{"hidden_size": 64, "num_attention_heads": 2, "head_dim": 32, "norm_place": "pre", "attn_scale": 0.177, "init_std_down": 0.0, "optimizer": "adamw", "learning_rate": 0.00578, "warmup_steps": 220, "train_tokens": 81630000}
Each number is 500 + 25 x the weight over its row's rms, rounded and kept within 0 to 999. Layers, rows and columns count from 0. Numbers have three digits each. The size before them is the row's rms in percent of the matrix's.

# layer 6 attention value, 64x64, rms 0.217, rows 0-63, columns 0-63
072:531529469513513509475558508507468487543459530491470467523491482482508514478495508516518453490517466482527510515522516514484543509550545483510512512465452507478479532481518498504474492478464488
073:500518515488468499517528496482504511511483423530506492488479519521483454547501472556509511517477490509491497496551529490526456518457465487501477461486529482522544487493503503494463515520506509
072:438477523481534505529506515480453506520514510520530472496518505492513539508450495505492553481524538448465511504491509500497525501512514487491528502517490517530494517446534515492489479487451461
076:456536485497507517509529507534483543546495521496520487480531489492486505477485487472479481517537447449550465539517474512506475509498472487496483487484500489459464468494528498526480516534533493
080:484452461504506475497508464522514465488551477506503509545434520499515462495487468488493510536501482475483528499506499492492486505490520495527457458534536462502508480494503499513519522492563519
069:527485524515471522484495491482506528501514476511591516472509510454495522477513483535499482490554505483491485484476507468516495477525519498526504519527478529498465501491505517478429496456516504
084:486511525537514501489446494496449519557517478493488509546512485459478502467511556508513530483527501469496500504488511519505481521530504511458500535486470533536469471464513522489518494483460505
074:437463453522485446482530524517484482515514483521468484526495528490504502526507470505524520500512514488491513496532514522532543467466515503525514493460463531486544501494485488493509529550482472
069:463490496493520489498462491464531518539489509461534516479497520482531472535517491496517490467523487483514508475508468511481506530539543493509467498520550531493483528517456515530558517545492493
092:543494466477486509481509504467547466486480472473437490495477470574506483510460499498518501501514531500501522495531507495459509488472483516498453531496562496525511512516479497513495482513516514
079:509500461493500520497494482519488512502469528510487483484490505492519501426509557472504474501514503488560484507526476514538535472494514531526539509491477486494461514503558487465522518508549521
079:510498465511491510482513504476469493586518486539537530431454482519463467518484513488515469507529510505482495487496498495483475491505475485499477541466532464492488498538508517472507493500489482
071:470489487526465517501496536506440435520494516486545508505527447479500523497476509532475523482525504512472513478502466509454534507515522483506517518453498504520498513528501503479486492463479454
084:525512551523499507486476472477501479503512444504446502532502489513521492501485501487532495497513487481517537497502495481479543489521514499520539467542508477507522516510495489451571480543506455
064:488522483474494534469477516515520467504512471495581463499501485524476479502517490501518502503520540505481523499558507502502488497544535498485484526519479547515471520479454511522456502513465520
063:518493474508485504507484513504551542490494472489518469512447477473506495490471534479521499494487516519487490536530531523514495544504421507481520514443477487517544488507498500500470488488455479
087:541462555544505517483492490506497489523460487503447468559469482507492494517508472490509484504495498489474516502509506506514531491514526513492449489495460511451525478491494485560537505527513521
080:473540475477485497511485498494530496528533498508546478470493480540507503454511489422524475511510500490483473532513509487496485526510486484479485452538500483485479489500514499517459474540559512
073:510530527463525471519515500487508470510471517484444484431498509528508486516495441476463468496472465509496517509508506527515494519484510521529487548539513479494494483497515499565503496530490486
072:540510465488539518460518505483501491506494503521454493527515518537473492498452504460520501511465507500457537488481523494514509481540444497519550489490530529491515531464468503482537480496496528
070:527525512487488511495489517496474527470487489595496473526505521456489490549490509514504494470503497514487492514494569495535517467499480487520525488496499501516539488443517515503480481480489462
060:496482514538503498508477472532509488483475491529535496470541504502489443449468515532483500533460476489502495457556496520506499502510503557527500498490466471497470470502538487473512531495526497
087:493441521520513492489495458510505495531494498480463525546511532521487500538501458563520508518479528492485490508549501487508533496465488512486487511488511512498537484472468493451528510452479473
076:524532506529509529471475529495509439492484467513521502508536511506484520449521480546507476492501510513508503483514533498489505473537492511515508575534445511510521499488462508494454484482498486
076:479428513511517459523479496474495536466475515544525451515506527528507487520482535501502517512515502490461495511455518533524505501461517542508471495469523488524534495487510484516541490466509508
062:522518492510520528534475505515477416477496484509538507490506490501489526480498489534504481525514495496502497497475466483475519510544528481525540486538513467483514469475464496478505503540572503
075:475527518494524533580464507516477482475499548464483516454505471521516496511502476512479502488551509490508496504470488485486516524514513500496503547453532460481493473516498513508483494494508443
074:462486556506512490496455476496494475492459479526520478553548513479480504453508510568499515492481480498483486517516505510472509523484469498479466481517476540536527493479486501484537484475493518
069:534521482494506513517548517489505535488445451475497469494512539532494506484489483526466485528460461505482498469489496490538477497500469528490508502510493495463482479484505488503486536502534579
072:481469506538492486462529491511522478521511497476479523524532528535474482468473458498527521534427511477506513484540502502534521508492432506510528487483495510498541486506478497453505511498521508
066:477464523499519487471582483496476517490499506522525508496516490511525516570465474460480516488526511480489510465510506480535501492492511501472485457538482494481510506472511493495497498559497452
073:499471494466528475460541500539481473460529504484513512518459522543497515450484533475522507505502493506513497522474516497470444502503527509474522543512483483466500500466461505467480502533471520
123:497468541515454499502516493521479540509473475485470523446556547546508490479533505517505491498473556500470512489483502467469535483512490499513496518479485465490484520502502502473510526510476545
116:444508463508476506522496511499494492535463505484494520492528498548523511507518492512507486497463471492491507523498536502471566473476503500467496437516508507515539512447540499487517508476512453
112:519534532517509470466527514465464453466481471503523498539537495477513515495485515459486529491504505509514477462523489494485489517494485504585490533494534494517515491538493481496484487554496494
120:521533518529486510550491502487529444515533507469482518494535506488489535510517529523488479487490491520518480523529473471493426498491448495475469500542516503477504478530523506519451493501477507
117:532464492517465509477471515482534481499534492462470503523522469485505524520522515501518507510476561486443515467495491467532519495538505469507498471501477474466483508485550499512463523506547506
113:498495465500474498528546496498570453488546542492518516512494508489531483486505498500525544483486492475510486492543504502498521499458500466484488456489468537494470503493542490519482498471530455
116:491488450503468525468493527479480488509476498536488481476519488476502531525503526512496516486498532493471476519519500522478459480464507507532488553554535514524547500520524499558459481520502518
123:541533531497446506545482484483545462467543452508480486498529507506504502498532505525498497486459497509536496522535490518493537489474480497447497478527473470485513494521492501500492513527449485
122:502425521506493485548504519488564540488507473512517477494490498525500496517477490513500516503501490517481465491508489500476545499536529527521490496545477513484497492492430495487460495524548495
104:531462498453468546489508522521451490498464514515533468495482516477509495473490494479532530495499469497503525530518478506516514488507501514456489526513491508514458515506456492497492502451446559
113:477469492515497493528485490513539570506466500462514482488500508500518495472497523477490527516521498481491501503428520474464499488510488512542463515473516522511477488458546488520480527517530549
109:522539502500433523533453471478533521520460529517473484509488457504494469551486524536482542508510527498513495500494513505473492513490544510535482458528497486505520463492482500480494478516498470
121:551556462489504513501506492483549512452511529527468506518508526496488491492517510478484498517491522487492479482550486520481494479455523500470514461504472460492513510522527486485547484522474556
128:503500485529584477492450513522481469523478528508491508563513528479480502420498517483502497511503498503502491478555469505507514499526523500519471489487511517487479486526511494505530485472515507
124:540519520542537510478462490452488487514510427484489504425496481515490498481488515497521469497509519513499526512476491504462520526527528497484506502532520454513492492531494508494514483442506493
129:496492515535541525521497520501518485483444502506566482498451517510519488473495514503519480500493489495499542501563463482551510520503516491492480519464534485472456498467465495504525503531485498
112:501543512493533455517551492514475543506521522502480499462548499522506498530469480451451455493502481497534489498510493504473505510501523514493513522459435496474496493507529513490527475524483482
129:448493506482508466519496460486441503517523498476411497505495505503519523535528511463484514492528492481490506500476491504528485502504511505506505480507523511478486520528534496489579528531483500
110:475489530506518443514498463459487543479520433488504524491510517505496498526522530522491507508542540502517483476458490487463459518495487488525522476473546486507515508517555496480497517520509516
119:505503503483483503501498510503459562509462508512466484533505530474467517541525497535503503498511496521558468510531473494481477483532482500510490561470483486479530499526465505495506501468471556
115:473476524484512495465520519499481492503537482505467485505472460494503529488480519513504479506475504511550508532518534506525476492498462491496505547491517525515538503469488499560454513521519423
142:522521534549521507549475473484552556538532492462503471475507500487507481507495498476504516489507446492573491503513504492494510505542464510477485469507480524505481484509497498503507494469538504
117:477492571467487505494519507510461506526486523488505504458515498515508518462505553539470457505457525497509504489534506487501506504475496499517516514468497460512478499496555505510493496535514432
134:504447446500491510493499514510494535514496527515500520440525507473516506487521530522510505498563514490505478484516469499464537484530556495546502524497456464485485506489501493505463497472527474
125:527495506534481485474464506491512505451508478494462446548558506499494496491509511451516520498502534516518504518488502502508490496525481495522500590471515477489542494506516493498488492531465522
114:523496527480476527539512481471533533491505486517510501551465499445491504565468504546475532504491525510557501480506488475539491482469492499527525498464470464523478479502494507494501521484508497
120:490502454466548518489508482484507496550535513470468493495469531513471465461529529500546510500485492502485496491535498532527451506533490487478515474490510475519478549559499491471509513499494519
110:503486476507530461515526476497550501445516495504477498488548480534498486510466456486489465496529480514476480511448479531493515529483516511475542478525509519440516522489516501497518499481536470
134:464515466495465494487508479516466474501464510500491504462531524492492490473527488565506509505564498495481510512469506499518493508492535499528479501512574496506509497533483501518491500430461504
123:519542469503517507474541483496501502489518539509500512473508482498493509478503496498479498500496518503485506514470526480526504475445466504498492483507502535542483486542557499466537483406503528
124:497509536473541499462543455485514541492480514490418515471498527492531516471511529516486521493500501493513501488455516492523510516469498493512511493497448473510463477481468497477533535480489520
122:474475498525517471524455524492479488449526520482564499475515534474518543463483463482503533513476502499486501484436522493526457517508463504513488520485482513516513485489528488464494519504475515